Part of a small language model's weights.
Size: 10 layers, width 320, 8 heads of 32, MLP 1280 ReLU, 13.8M parameters.
Training: a variant of Muon for these matrices, 5430 steps.
Each number is 200 + 20 x the weight over its row's rms, rounded and kept within 0 to 999. Layers, rows and columns count from 0. The size before them is the row's rms in percent of the matrix's.

# layer 2 MLP up, 1280x320, rms 0.143, rows 714-800, columns 0-39
097,202,203,205,190,179,208,173,203,211,124,204,223,160,162,188,203,198,209,200,169,168,213,211,199,167,180,219,202,174,182,191,224,159,199,188,176,230,214,178,228
101,219,185,185,181,219,229,198,210,240,180,216,178,172,178,195,197,196,207,201,192,188,154,177,160,206,216,231,221,202,182,208,209,218,181,223,199,184,180,188,198
095,192,203,185,212,211,173,183,188,189,174,205,195,214,212,206,133,169,172,214,196,204,196,186,201,155,178,203,166,189,210,185,192,159,220,203,198,202,179,209,205
103,171,220,194,202,196,178,214,183,243,183,207,209,271,191,204,213,186,175,200,210,224,193,207,166,216,185,233,198,180,163,195,190,228,212,187,203,230,198,222,210
097,207,202,195,207,177,179,193,190,202,202,188,206,220,215,173,196,203,224,170,222,194,238,207,203,185,208,217,237,195,180,213,187,200,199,192,218,163,230,218,181
091,207,202,191,181,200,188,179,206,228,178,188,204,192,209,193,215,176,163,186,202,207,180,187,179,205,228,206,195,205,215,225,227,201,190,202,160,222,201,199,187
033,217,211,187,231,225,233,181,218,181,224,199,180,216,219,196,222,194,202,179,195,214,169,214,222,218,216,193,218,171,224,211,193,161,216,189,233,212,221,250,203
119,189,195,223,221,227,200,221,209,214,202,204,235,211,163,189,237,232,207,176,217,210,203,220,217,213,155,217,213,184,181,188,182,199,173,221,220,199,217,209,199
104,164,199,183,196,215,174,196,188,248,169,195,221,245,220,182,219,216,204,177,175,204,195,218,198,202,200,228,189,233,194,193,209,199,201,185,242,207,204,229,161
029,163,196,193,205,205,216,211,164,190,200,163,207,228,208,213,202,246,206,155,199,210,245,189,211,202,221,188,196,248,174,187,213,251,182,205,164,178,197,196,169
095,216,183,242,207,193,198,208,207,208,190,190,195,157,173,200,197,182,183,205,198,177,177,199,205,183,169,186,209,208,162,208,192,164,219,194,192,206,198,159,178
095,193,161,213,209,201,220,219,201,201,213,199,170,254,206,168,202,213,214,188,174,209,211,204,224,216,244,203,224,213,187,217,241,206,210,193,209,183,203,198,234
106,198,217,244,186,157,219,187,215,146,194,210,187,196,214,178,202,153,228,169,205,222,221,217,208,226,177,218,188,195,159,209,197,199,217,204,153,216,209,164,212
093,234,214,177,207,206,177,209,212,200,178,233,185,186,205,189,209,184,204,210,168,191,173,184,250,191,191,171,179,235,203,216,190,214,174,178,208,219,190,200,215
104,188,226,198,180,177,222,232,179,175,188,166,186,192,196,227,191,174,245,167,181,183,204,163,209,199,184,237,223,186,227,182,215,205,183,207,168,243,205,193,193
093,203,180,264,192,171,223,193,196,219,183,218,227,217,183,188,203,176,197,203,220,197,215,226,198,204,169,175,227,193,203,210,187,203,203,220,178,248,196,164,207
105,210,224,197,189,176,204,188,191,205,188,171,191,164,166,208,182,173,210,199,207,148,213,226,222,193,165,231,172,196,184,222,185,178,187,196,205,160,210,229,183
103,187,182,182,196,150,205,194,177,183,193,218,214,194,220,210,188,171,227,194,191,235,195,181,238,222,171,173,219,216,185,205,206,198,243,209,171,163,161,181,180
094,196,168,203,211,187,177,223,196,218,209,195,225,199,209,233,219,194,208,186,194,212,191,168,213,203,202,214,197,220,151,203,135,202,196,188,217,190,212,236,208
102,212,188,163,174,222,180,193,204,188,212,224,175,213,165,205,199,194,235,206,172,242,200,220,190,172,218,209,197,197,210,220,144,232,185,180,196,198,214,209,214
097,217,206,189,210,180,204,207,197,184,226,187,198,207,208,204,208,193,173,207,178,227,135,206,195,237,193,207,224,170,192,209,211,193,193,212,197,221,202,225,213
099,223,181,212,180,225,193,164,190,188,199,204,202,224,202,229,196,203,211,202,239,176,186,180,155,202,201,215,184,227,182,161,233,185,169,216,159,178,201,197,211
101,213,223,213,209,200,201,219,204,187,202,202,237,195,211,220,201,205,179,164,210,274,206,181,210,184,211,224,195,214,185,203,175,194,212,186,187,223,180,205,210
099,167,218,209,210,201,188,212,233,218,207,191,224,250,206,230,209,219,207,178,209,219,218,186,206,192,201,191,173,189,174,226,209,192,213,229,193,210,195,220,232
123,200,185,204,235,223,191,188,190,228,183,203,192,171,243,257,208,186,221,190,206,195,226,183,179,158,201,194,181,208,223,184,233,166,173,235,249,204,179,202,206
088,207,210,195,190,176,203,196,170,166,173,217,215,193,176,175,215,225,211,229,152,184,189,215,162,223,194,208,183,183,172,216,219,222,223,208,232,225,221,192,241
093,196,181,190,206,206,218,204,218,183,213,226,207,213,205,226,187,192,201,193,174,188,210,190,211,230,178,219,198,207,195,177,163,212,186,253,187,198,231,226,188
108,164,192,211,184,175,195,187,209,211,178,242,213,163,194,209,156,188,219,229,228,183,205,159,183,199,218,246,191,190,195,192,201,183,179,207,183,188,190,168,219
105,210,204,199,168,240,172,171,204,177,208,196,236,210,198,177,223,171,220,194,173,209,202,188,221,173,204,210,231,207,184,211,214,228,210,186,210,195,178,193,239
094,214,174,200,201,185,268,196,204,201,179,203,187,173,180,195,175,205,242,189,198,186,191,201,185,205,221,189,229,209,186,205,206,223,226,212,171,157,178,209,190
100,183,206,188,187,203,190,191,207,224,196,216,207,208,200,187,201,166,216,206,201,221,196,195,196,212,176,232,173,206,188,204,213,206,183,215,227,204,282,202,168
093,206,201,207,227,202,161,191,170,143,200,197,241,234,214,236,183,218,223,170,172,191,209,200,204,207,209,216,218,187,190,181,239,222,199,214,180,215,228,196,216
092,185,194,221,221,214,161,150,192,201,207,178,213,215,191,194,184,184,211,188,177,189,207,213,169,197,185,227,215,198,221,192,257,220,212,182,208,225,182,201,143
096,186,226,166,211,184,185,185,225,195,199,200,232,211,204,222,206,239,182,168,195,199,203,165,216,185,219,199,163,178,214,213,214,210,214,232,190,183,196,190,208
102,177,195,202,194,200,200,201,229,180,175,165,233,222,181,150,211,234,191,191,199,212,170,209,205,202,189,217,204,185,211,147,232,193,192,217,238,194,183,194,205
102,204,187,210,187,182,213,216,206,190,189,183,209,213,194,187,208,185,217,196,196,208,202,186,164,218,193,184,193,199,213,209,199,195,206,211,151,197,217,187,206
097,188,210,217,180,219,251,205,201,193,175,186,243,208,208,194,199,214,194,209,213,217,211,226,167,185,202,159,214,211,224,168,206,208,184,214,219,201,162,245,197
098,200,174,192,190,210,192,181,218,189,184,193,189,138,189,221,176,197,192,149,235,232,212,228,208,189,190,205,163,219,208,239,215,212,190,206,170,243,191,183,187
106,199,183,179,192,225,200,188,203,260,192,190,210,226,191,182,216,228,213,174,203,211,178,197,214,209,228,208,198,191,258,239,216,191,203,200,192,201,199,223,188
098,188,205,223,188,201,165,204,214,208,222,204,227,195,167,197,196,219,201,207,193,195,198,187,145,215,224,225,218,152,214,237,218,225,214,198,180,176,197,181,235
103,175,217,204,206,232,206,197,176,207,184,216,191,216,222,214,191,184,184,189,218,214,198,200,228,181,204,195,211,222,181,255,201,183,193,206,178,195,226,190,216
100,191,221,189,217,174,210,185,207,206,180,176,173,220,221,236,187,157,177,203,220,219,181,192,189,207,199,201,227,213,231,219,190,221,214,228,203,205,174,206,206
094,208,228,183,190,187,250,168,221,157,158,179,241,220,229,197,186,198,187,208,214,209,209,215,215,219,180,202,242,206,200,213,204,209,217,226,200,207,188,224,199
087,205,206,219,186,228,216,188,179,192,209,189,205,197,198,178,234,237,205,202,205,177,199,225,221,187,203,204,212,204,158,163,189,201,196,206,195,221,222,178,223
110,207,201,177,203,169,176,203,191,166,176,229,197,205,243,191,205,152,176,136,185,195,190,179,227,161,182,227,200,201,205,182,165,195,234,216,207,204,181,203,189
093,193,191,193,206,198,201,181,203,222,196,190,213,201,183,223,193,208,189,190,143,157,211,181,214,227,177,187,185,226,220,222,212,204,190,197,209,212,200,224,165
091,206,215,231,180,223,212,202,208,164,198,200,244,195,180,163,186,185,209,231,202,164,205,220,204,208,195,213,159,168,183,180,219,194,180,222,220,212,173,185,172
096,195,173,215,213,183,233,239,199,232,161,194,227,197,230,227,208,172,189,214,193,173,216,192,198,223,156,226,208,195,173,178,195,211,209,249,190,205,186,211,182
104,182,206,223,174,197,184,203,184,165,202,171,211,204,206,254,220,173,206,215,161,181,194,208,237,196,185,217,188,213,209,190,244,183,184,178,213,220,221,177,178
096,246,205,146,196,158,187,195,204,206,241,212,183,200,180,222,188,218,203,211,178,205,219,185,199,175,201,199,191,209,193,182,205,179,212,192,192,200,191,234,191
093,214,192,191,239,215,184,186,203,206,196,180,149,214,194,216,246,190,173,196,190,217,179,214,270,229,212,189,213,224,219,220,192,168,216,220,181,176,179,179,187
108,182,202,216,192,234,188,200,204,205,208,210,216,210,178,198,207,216,210,233,172,163,197,190,150,218,194,224,185,205,213,208,217,201,203,186,241,167,213,207,182
097,178,191,239,197,167,219,229,178,199,212,207,229,198,206,192,223,193,198,188,192,191,246,208,201,216,217,254,200,203,198,237,218,173,188,221,217,209,214,200,229
098,183,193,217,212,225,211,192,196,232,180,194,178,187,228,185,213,169,231,164,212,199,189,177,197,209,197,187,191,192,196,214,173,229,197,200,196,221,196,172,204
091,241,208,184,188,202,212,199,198,205,241,210,179,234,186,225,213,181,189,193,189,225,188,207,164,190,221,192,219,188,221,193,210,223,190,160,188,238,158,170,166
092,185,224,192,194,176,194,216,180,221,187,203,167,196,212,187,172,162,222,176,207,195,198,255,206,227,212,179,215,221,199,183,222,209,223,201,199,191,198,201,210
102,175,236,190,190,203,205,226,190,238,203,199,226,246,195,215,199,189,181,213,209,218,241,167,251,181,158,215,164,219,212,209,176,187,161,183,196,156,195,200,203
100,238,195,168,197,159,219,233,194,162,151,230,203,180,216,160,194,213,205,196,204,236,214,223,182,219,195,235,217,205,178,232,214,199,225,208,194,227,194,205,223
094,216,204,202,175,209,205,205,182,172,186,172,177,187,222,205,226,172,189,201,188,183,215,204,186,217,220,221,205,223,217,211,183,228,185,184,193,208,233,177,207
097,198,202,206,248,218,176,194,190,163,164,184,227,250,219,186,201,177,210,188,172,181,191,198,171,208,186,184,209,220,214,195,176,173,211,210,212,249,206,216,191
105,253,201,218,179,190,207,203,173,209,195,196,239,204,221,175,176,206,191,243,220,223,172,233,200,237,190,211,204,234,202,203,157,187,241,218,194,186,195,185,204
120,218,190,187,182,193,208,170,193,192,198,198,218,178,176,169,183,211,224,205,193,189,193,213,210,219,179,199,217,194,208,197,165,201,182,195,231,214,223,183,184
093,203,228,211,197,199,232,230,216,179,208,199,206,203,230,174,153,204,197,201,200,187,246,188,214,218,203,201,195,214,210,183,193,190,218,190,206,230,221,206,190
099,235,239,203,178,212,189,196,208,159,202,209,219,210,194,205,185,197,177,190,173,215,203,241,219,214,203,228,166,214,226,215,246,170,213,187,215,170,205,197,232
099,192,221,192,191,222,184,200,198,180,207,197,154,207,215,213,187,212,194,238,187,240,189,229,193,163,214,182,183,215,170,202,225,196,205,181,203,148,235,173,177
114,215,205,172,194,211,202,192,192,225,196,205,204,200,193,216,184,221,222,174,214,178,193,164,150,197,198,219,186,216,206,218,210,190,192,204,208,199,232,217,201
095,227,190,156,184,191,214,211,228,214,195,208,227,188,204,195,189,182,226,175,181,193,167,217,219,236,202,210,213,216,184,215,193,221,181,224,191,184,186,155,216
105,206,183,218,186,209,161,183,218,189,198,181,203,250,156,196,183,208,216,201,196,241,170,204,189,205,182,205,213,188,205,199,210,180,193,192,220,179,207,198,242
095,205,202,190,208,212,201,203,192,172,195,182,181,216,197,207,211,224,222,158,199,178,184,215,196,229,190,241,184,218,203,204,186,224,208,197,184,205,238,217,196
095,211,179,210,202,170,213,175,198,181,215,202,194,157,166,172,196,178,172,204,166,201,220,192,195,205,188,166,212,216,211,183,179,180,199,203,165,236,195,211,187
097,211,189,189,225,216,244,179,228,184,198,202,211,188,189,175,192,158,221,204,221,174,215,206,200,207,189,170,191,218,215,190,221,183,209,208,197,229,204,174,231
105,164,194,205,256,218,202,164,208,239,216,176,210,198,196,212,185,194,208,210,202,184,214,213,209,191,203,196,205,191,176,189,178,226,198,175,145,234,154,201,258
096,211,190,240,222,177,186,220,234,229,224,202,172,201,178,199,229,166,242,202,206,231,211,190,202,212,180,213,179,207,222,224,184,191,190,218,207,174,197,160,179
097,215,209,235,184,162,251,207,188,217,191,203,185,191,216,237,224,174,225,200,208,182,212,228,196,177,191,182,218,194,212,206,209,184,198,209,195,205,208,197,209
103,202,181,180,199,187,197,203,190,227,216,179,220,211,213,196,237,175,202,180,184,204,204,192,173,184,184,229,192,176,204,186,251,179,215,242,220,167,253,207,171
110,243,191,188,204,151,238,181,185,188,231,181,212,204,195,212,218,203,204,208,179,196,209,200,187,168,181,207,197,191,214,217,186,184,188,246,178,193,195,205,229
085,187,197,183,197,238,190,186,182,204,229,213,206,217,225,203,218,218,226,253,173,179,204,222,165,239,194,208,200,208,203,203,174,197,166,229,190,184,202,195,184
105,213,162,203,193,195,200,206,224,231,193,178,191,195,186,179,177,205,238,237,232,169,175,192,179,199,206,204,194,191,180,180,214,210,210,186,224,197,211,191,193
107,205,185,184,166,185,189,202,210,222,180,192,232,189,203,172,216,173,207,251,186,201,213,179,199,208,178,169,199,224,193,217,194,191,184,232,175,174,196,197,205
093,202,189,200,179,192,207,207,236,187,230,188,205,176,215,165,178,173,216,192,238,192,189,184,189,183,213,203,226,196,186,199,243,154,215,195,174,190,149,213,187
099,189,158,212,187,228,185,189,183,163,207,223,225,178,186,206,167,182,193,182,241,189,183,185,214,174,202,185,197,223,179,229,188,191,161,206,185,181,213,197,191
101,184,186,209,205,209,190,190,221,182,165,191,201,194,211,226,201,192,227,191,207,186,197,256,184,179,204,191,182,197,141,181,202,209,213,213,186,198,204,190,188
099,169,198,189,225,188,186,237,210,182,187,172,203,186,208,218,177,221,243,225,185,185,175,170,192,201,183,206,196,161,215,161,190,192,213,191,222,221,203,178,168
095,195,220,208,187,218,215,199,195,204,217,176,206,178,194,173,202,243,196,201,197,217,223,207,201,177,187,235,225,221,222,195,219,214,189,172,238,198,221,174,217
085,199,159,177,197,229,156,172,191,204,216,204,215,192,147,203,196,149,224,199,202,185,183,205,221,176,224,206,200,196,221,255,185,178,216,197,232,201,164,184,231
102,229,193,191,187,218,173,200,224,200,169,166,147,234,175,208,203,199,218,231,203,214,193,222,219,210,222,216,228,218,187,214,203,217,183,235,209,208,153,216,220
089,200,187,227,165,162,217,211,150,209,207,182,210,215,191,196,238,233,187,195,157,190,159,192,201,212,192,195,200,185,161,170,202,171,208,204,184,180,210,212,194
# layer 2 MLP down (transposed), 1280x320, rms 0.137, rows 714-799, columns 0-39
096,189,205,189,195,236,206,195,214,225,165,204,200,187,186,202,200,235,196,189,176,175,181,162,196,196,180,194,239,194,207,205,247,226,216,194,181,197,221,222,217
100,236,216,207,249,202,205,207,191,206,190,207,215,229,202,208,186,176,203,182,206,224,226,185,183,173,230,225,199,192,204,183,226,225,203,177,219,158,249,182,171
098,222,197,206,218,177,180,182,199,218,226,198,200,196,222,194,176,211,158,181,206,219,231,220,182,187,199,204,160,201,193,170,200,206,176,195,216,198,199,202,254
103,189,193,216,223,198,197,199,185,208,203,171,201,205,192,195,219,179,206,218,211,214,213,231,183,177,140,196,197,192,177,172,201,213,214,203,234,251,154,232,223
107,199,179,215,198,220,216,194,171,204,224,168,214,174,170,181,218,197,191,192,217,208,200,196,201,186,210,209,176,159,176,237,207,186,172,123,185,177,222,224,185
087,239,207,228,206,227,220,189,225,191,174,209,211,224,200,218,179,171,180,143,224,202,217,208,202,234,202,227,183,209,198,199,194,201,174,214,194,214,175,202,207
034,191,184,195,209,110,193,187,181,244,214,183,193,208,208,185,211,188,231,188,193,190,207,172,217,183,222,211,196,231,213,170,169,181,178,188,184,213,210,193,167
113,249,186,181,217,217,182,174,210,196,180,218,238,215,218,189,194,220,205,196,184,212,203,194,221,214,210,209,184,194,194,220,160,164,180,202,185,206,229,184,199
103,207,211,221,209,197,170,201,198,180,182,211,221,208,211,173,198,178,199,194,195,191,201,175,192,206,198,215,224,204,193,220,211,230,188,214,182,188,238,224,201
030,233,219,177,166,182,216,194,201,206,220,208,183,196,203,216,178,184,222,195,197,183,187,199,165,201,200,191,203,176,227,220,168,180,202,208,211,214,203,183,214
090,215,192,177,242,210,192,205,204,170,163,174,225,187,217,164,204,183,183,178,217,198,167,220,201,208,209,210,208,176,194,179,185,204,204,184,223,196,221,189,181
100,196,217,181,201,156,229,199,170,210,198,217,206,194,202,196,189,179,210,196,209,215,224,201,208,188,180,192,222,178,213,236,204,205,200,194,175,159,225,174,162
100,209,216,190,182,228,226,178,225,204,214,194,185,216,201,241,239,200,194,201,214,181,191,193,201,199,186,213,240,187,192,193,221,203,232,224,182,198,206,218,209
095,188,248,215,173,203,201,180,216,213,196,213,215,229,195,210,234,222,267,190,224,185,209,217,204,207,228,208,216,169,205,221,196,206,196,192,205,195,210,205,225
104,178,186,172,249,207,186,224,214,221,181,194,187,219,175,150,221,183,216,217,186,227,208,223,203,197,189,182,218,213,203,203,207,184,215,201,214,260,223,171,191
096,239,189,220,189,180,172,169,204,192,239,202,225,203,209,226,197,232,184,203,196,201,208,162,204,196,194,179,194,180,204,232,198,231,204,201,207,238,218,215,215
102,220,183,238,139,163,199,176,226,198,202,213,191,216,195,224,178,177,189,230,223,188,239,214,209,178,179,204,195,204,193,185,227,167,192,197,194,201,187,181,195
104,187,220,203,181,224,185,213,194,235,155,224,211,198,209,175,185,169,224,205,160,211,186,214,174,183,229,170,213,183,234,189,184,228,215,170,217,158,157,188,218
094,230,180,188,192,199,187,181,218,166,203,178,177,186,191,247,211,178,208,195,194,194,189,165,188,218,206,217,184,161,201,217,199,198,202,197,205,175,219,185,207
108,206,198,179,204,210,215,211,216,211,183,214,207,202,204,173,171,171,207,224,215,187,199,171,171,173,210,257,212,226,198,208,217,193,219,175,206,219,224,226,227
105,209,227,207,216,223,203,212,201,184,192,223,170,221,202,222,176,188,165,186,202,179,209,217,238,219,158,210,190,173,211,182,175,206,203,170,206,219,208,235,201
101,190,192,220,223,172,181,182,205,176,246,214,226,193,202,210,218,210,213,164,205,193,202,196,142,179,219,199,218,173,175,225,233,192,173,221,171,207,221,202,204
103,191,235,191,205,201,203,205,208,175,231,167,188,188,215,186,177,241,188,232,202,220,184,200,194,240,168,224,215,211,175,228,193,190,215,212,217,224,228,217,173
103,191,189,194,204,234,192,191,199,203,214,228,213,224,209,184,210,206,181,180,190,179,223,222,204,217,190,174,184,219,196,215,231,212,239,212,184,214,155,214,203
127,196,197,178,186,221,188,178,212,226,159,243,190,223,213,239,204,189,217,207,199,180,210,208,180,194,239,225,197,200,227,188,222,210,243,205,228,205,206,226,194
098,202,206,194,180,203,206,170,174,207,224,205,170,187,212,223,227,208,191,226,216,228,211,203,192,205,201,239,205,216,218,227,214,210,205,233,187,201,207,201,211
091,203,191,212,233,197,223,221,211,153,183,220,181,198,203,200,203,205,208,208,169,173,203,202,187,184,219,212,201,190,224,200,215,195,217,205,149,212,203,207,151
113,213,190,209,210,212,208,217,209,181,197,144,201,166,203,225,206,182,220,199,243,210,198,214,177,212,200,214,226,230,192,185,192,181,240,201,198,214,198,206,224
108,229,219,224,194,213,176,250,174,195,232,216,218,204,259,192,182,196,185,197,193,209,200,184,213,177,217,198,229,194,193,212,181,196,218,197,208,202,183,173,235
093,220,223,207,204,203,207,238,179,215,217,248,220,212,206,209,188,208,171,204,231,190,181,169,212,211,211,203,195,177,188,191,210,162,217,226,244,210,236,201,194
098,211,234,201,185,204,175,196,190,179,202,203,217,223,185,166,200,189,194,190,209,188,187,179,193,219,220,202,182,178,187,197,217,153,191,239,167,225,207,204,198
101,172,220,204,208,181,193,225,208,192,215,185,225,181,202,210,185,221,228,200,214,246,201,200,221,173,176,212,200,194,199,208,134,214,214,199,212,239,200,182,226
096,195,239,233,203,227,139,198,215,190,175,185,206,181,201,192,179,214,215,219,198,207,191,191,162,212,201,226,176,229,195,201,194,179,222,196,202,208,190,211,227
090,219,218,189,197,184,216,204,191,206,224,169,176,213,190,196,185,209,227,183,165,193,201,225,237,207,203,133,190,224,185,175,192,220,173,181,189,180,166,212,234
097,207,197,200,205,209,225,214,201,208,170,244,197,194,206,219,214,185,176,217,169,205,193,191,192,184,196,187,223,177,193,198,197,180,221,195,223,217,234,180,216
113,210,189,199,218,194,194,201,180,158,228,216,192,158,190,222,202,187,205,202,209,231,212,209,200,184,184,217,239,209,235,222,185,208,192,191,167,196,257,242,205
098,173,203,171,190,214,201,215,181,219,227,189,224,213,212,212,241,195,193,195,219,208,237,216,217,181,186,208,210,159,166,195,234,225,182,171,197,169,205,206,218
099,187,209,234,187,195,202,218,212,196,205,200,175,204,214,216,196,215,196,193,236,217,205,198,178,171,233,209,198,189,179,200,230,179,194,211,218,248,193,228,185
109,235,189,210,185,193,188,172,189,199,211,209,213,152,198,200,192,200,233,180,226,185,201,164,205,224,204,217,180,196,196,184,229,258,191,176,182,207,183,207,191
104,214,206,210,199,222,222,222,148,186,197,195,160,188,188,193,220,214,235,219,167,224,188,190,163,201,196,194,184,151,191,220,230,208,211,203,185,187,201,211,193
102,210,191,197,188,194,194,190,191,214,200,221,197,160,198,214,240,218,218,185,177,179,200,238,160,200,188,188,144,185,177,204,201,177,202,212,202,208,203,197,188
095,193,179,198,206,221,188,183,162,183,193,192,201,187,189,195,186,223,196,201,212,210,190,160,239,193,217,187,201,214,212,200,197,201,197,185,210,210,212,199,264
093,212,171,199,210,193,208,183,175,191,191,210,208,212,199,194,203,185,211,212,197,209,164,189,243,173,214,206,207,200,217,160,225,230,197,186,216,212,197,188,199
089,264,206,192,210,216,193,198,220,193,196,215,253,218,210,183,221,224,200,242,167,197,181,178,253,172,186,209,210,203,188,212,178,196,225,237,197,197,204,185,216
106,209,207,222,232,225,214,188,195,196,226,218,224,201,205,167,217,208,197,185,185,164,195,204,238,190,194,189,197,205,198,188,180,157,209,184,202,178,154,178,194
097,199,219,217,216,193,213,233,212,254,209,179,223,198,208,235,182,204,196,183,200,186,219,195,263,189,177,218,195,226,238,200,174,203,187,182,172,215,196,175,222
090,185,188,199,192,227,212,219,181,240,191,154,174,211,200,233,218,170,189,195,194,188,184,200,159,199,207,169,191,219,182,214,202,195,213,176,191,203,211,201,182
094,201,209,210,177,211,184,212,181,185,205,174,217,180,159,194,192,207,209,213,210,220,214,217,215,211,188,252,163,181,169,204,214,212,213,223,218,210,167,209,198
103,180,173,214,175,200,193,220,230,200,208,181,226,183,226,231,174,192,200,212,171,214,188,174,175,229,216,168,214,225,192,225,205,162,193,215,209,220,224,203,193
096,226,208,184,162,167,195,199,188,180,229,177,164,169,221,213,192,244,237,212,188,177,206,205,196,177,201,201,195,209,198,214,230,219,198,199,195,227,216,205,172
097,207,213,219,224,199,202,189,221,219,206,213,224,168,202,198,213,176,194,202,204,234,179,218,188,172,233,203,184,213,185,201,192,213,165,206,203,210,179,187,195
106,185,186,203,190,217,209,167,195,184,209,207,225,194,219,160,232,234,187,194,223,197,195,219,208,218,225,163,196,205,193,217,180,200,200,190,233,208,207,191,174
096,217,191,202,177,201,170,204,201,195,182,196,216,196,207,214,204,183,206,224,184,180,193,208,237,211,240,200,198,225,218,182,175,178,196,194,155,154,193,206,221
096,220,206,205,182,211,193,195,216,166,188,217,224,180,187,174,214,238,213,218,208,200,193,139,173,179,238,166,183,196,175,212,185,177,185,245,209,185,205,212,193
087,171,227,203,192,167,176,214,175,218,216,240,185,250,226,219,203,170,209,199,211,198,188,204,238,222,192,207,195,223,230,180,175,220,197,217,227,214,208,211,219
090,191,221,211,204,175,200,218,209,178,214,204,179,176,180,197,205,208,223,208,223,180,185,184,228,196,186,152,164,239,211,219,180,194,205,195,216,195,188,187,217
105,211,194,177,204,198,202,201,168,220,224,225,194,171,238,235,187,176,181,194,227,225,194,209,181,212,204,197,179,223,180,182,172,233,226,176,190,210,182,216,181
090,179,213,222,214,194,199,205,182,142,219,185,187,193,213,207,236,211,204,194,215,161,198,179,221,203,202,189,187,158,187,233,208,184,202,217,189,200,187,203,197
091,211,185,226,166,224,183,229,196,222,206,233,173,214,158,213,202,194,178,219,187,191,172,203,174,220,190,239,218,184,204,206,171,175,202,239,207,179,204,180,205
094,185,206,225,193,204,171,195,216,199,163,185,201,199,189,196,202,163,182,161,184,199,223,220,204,197,210,207,210,175,211,195,193,207,196,193,209,236,207,211,218
103,204,197,238,188,142,204,191,186,220,216,207,183,202,160,191,185,216,216,232,188,212,206,223,188,219,246,193,214,182,155,216,198,246,202,186,207,233,206,170,233
124,217,217,198,210,198,189,212,199,232,181,241,217,161,202,212,191,218,207,188,215,188,257,214,179,189,219,218,196,178,230,209,199,204,195,223,175,215,179,194,215
090,219,216,219,202,204,192,212,171,206,204,237,144,192,185,212,209,235,199,166,204,192,189,193,168,220,199,178,199,206,228,235,201,219,211,193,196,192,209,173,200
096,222,165,208,226,197,188,202,181,219,197,229,234,223,191,195,198,200,230,237,181,229,196,209,211,186,205,194,204,205,221,164,208,175,202,237,184,195,176,178,188
095,213,191,215,195,195,197,214,207,218,168,199,218,212,236,178,188,200,220,235,228,208,177,170,214,225,190,227,192,195,155,232,183,185,199,194,201,159,202,175,202
110,194,205,207,211,222,184,210,230,237,221,218,228,214,199,170,220,214,194,167,195,208,218,209,204,196,205,198,206,179,185,174,166,216,210,152,186,208,208,183,230
092,187,182,180,218,194,233,206,186,197,184,171,188,225,220,216,219,196,218,195,187,190,232,185,163,195,195,219,179,161,198,194,186,201,224,227,187,181,188,203,260
100,216,211,216,207,191,224,191,192,193,228,216,178,226,195,196,180,177,216,219,201,235,172,193,205,211,184,188,231,180,198,193,209,218,194,188,195,182,193,191,222
095,192,187,222,196,230,184,187,182,206,207,175,226,193,240,204,217,174,214,187,181,181,223,181,207,208,184,227,218,190,214,218,215,202,200,220,188,203,189,213,174
092,202,237,176,228,197,190,193,197,194,181,199,161,221,210,211,207,201,219,201,193,180,186,222,213,184,216,211,196,200,211,204,206,185,203,205,212,185,201,191,183
096,203,186,210,223,196,208,201,233,213,235,209,192,178,199,204,170,213,216,199,191,181,233,186,242,206,220,196,209,182,226,210,231,197,235,195,221,182,205,206,206
107,188,200,228,266,190,214,187,205,217,202,222,150,208,179,238,215,213,227,188,188,142,222,230,208,177,197,208,215,204,202,197,213,180,184,182,218,231,180,178,203
101,222,218,205,219,222,247,203,198,234,206,192,192,184,188,203,188,172,197,200,252,192,192,227,211,229,169,202,228,209,152,216,213,224,178,206,194,197,171,211,185
098,205,214,226,222,234,220,214,186,197,211,244,211,199,196,184,210,222,198,212,206,192,212,212,174,170,211,187,175,190,217,213,203,212,199,175,212,198,205,201,190
102,211,196,217,217,206,192,189,237,213,256,191,198,208,181,214,198,183,184,167,204,175,214,161,173,209,210,196,184,201,209,202,169,202,194,244,178,196,231,162,196
105,223,208,202,217,154,174,190,201,214,200,183,225,193,207,227,198,155,185,210,198,201,204,179,224,148,190,209,209,219,202,198,189,210,269,216,198,186,192,212,243
083,229,195,195,181,224,192,220,189,256,201,219,210,227,204,175,198,185,205,209,197,238,220,182,195,192,219,215,226,182,176,179,168,207,189,161,194,215,211,191,211
110,238,205,183,168,191,183,208,200,212,194,200,184,219,183,228,186,191,202,208,218,211,177,217,199,218,178,172,211,234,204,190,165,183,202,183,188,238,173,151,172
096,193,196,208,178,178,200,208,203,197,187,189,191,200,207,194,205,192,182,242,181,180,173,171,187,224,209,176,197,181,205,206,213,237,193,230,217,164,203,205,229
095,195,222,217,198,202,226,229,201,232,205,170,189,189,216,168,199,170,145,170,177,180,176,202,213,162,220,184,213,202,206,217,209,194,199,192,205,198,184,203,180
103,209,198,197,181,195,198,213,201,178,178,212,189,191,232,190,189,167,213,204,195,208,174,180,173,190,215,212,178,231,203,188,196,224,228,195,174,175,197,222,164
098,208,178,230,208,227,200,211,202,195,202,204,230,192,172,228,169,222,187,180,217,219,205,188,181,189,170,223,193,189,180,201,186,186,200,165,224,212,208,204,173
096,194,189,188,238,188,190,196,193,215,229,223,199,199,171,232,138,174,222,195,228,203,159,196,212,191,164,213,209,190,189,186,203,202,201,218,214,229,243,175,184
093,211,204,216,255,209,181,195,203,187,184,218,190,178,178,191,193,212,176,199,218,201,164,214,199,215,206,207,180,186,217,203,233,210,206,243,199,214,217,179,208
088,213,196,182,212,224,174,210,179,180,195,208,166,204,227,233,167,183,188,197,188,189,229,165,133,164,204,166,220,181,221,201,194,200,197,197,190,195,186,183,205
104,211,221,215,209,236,208,193,165,206,197,218,172,189,208,227,179,197,216,215,185,171,176,204,187,197,210,203,197,206,204,238,170,199,217,215,218,230,208,231,187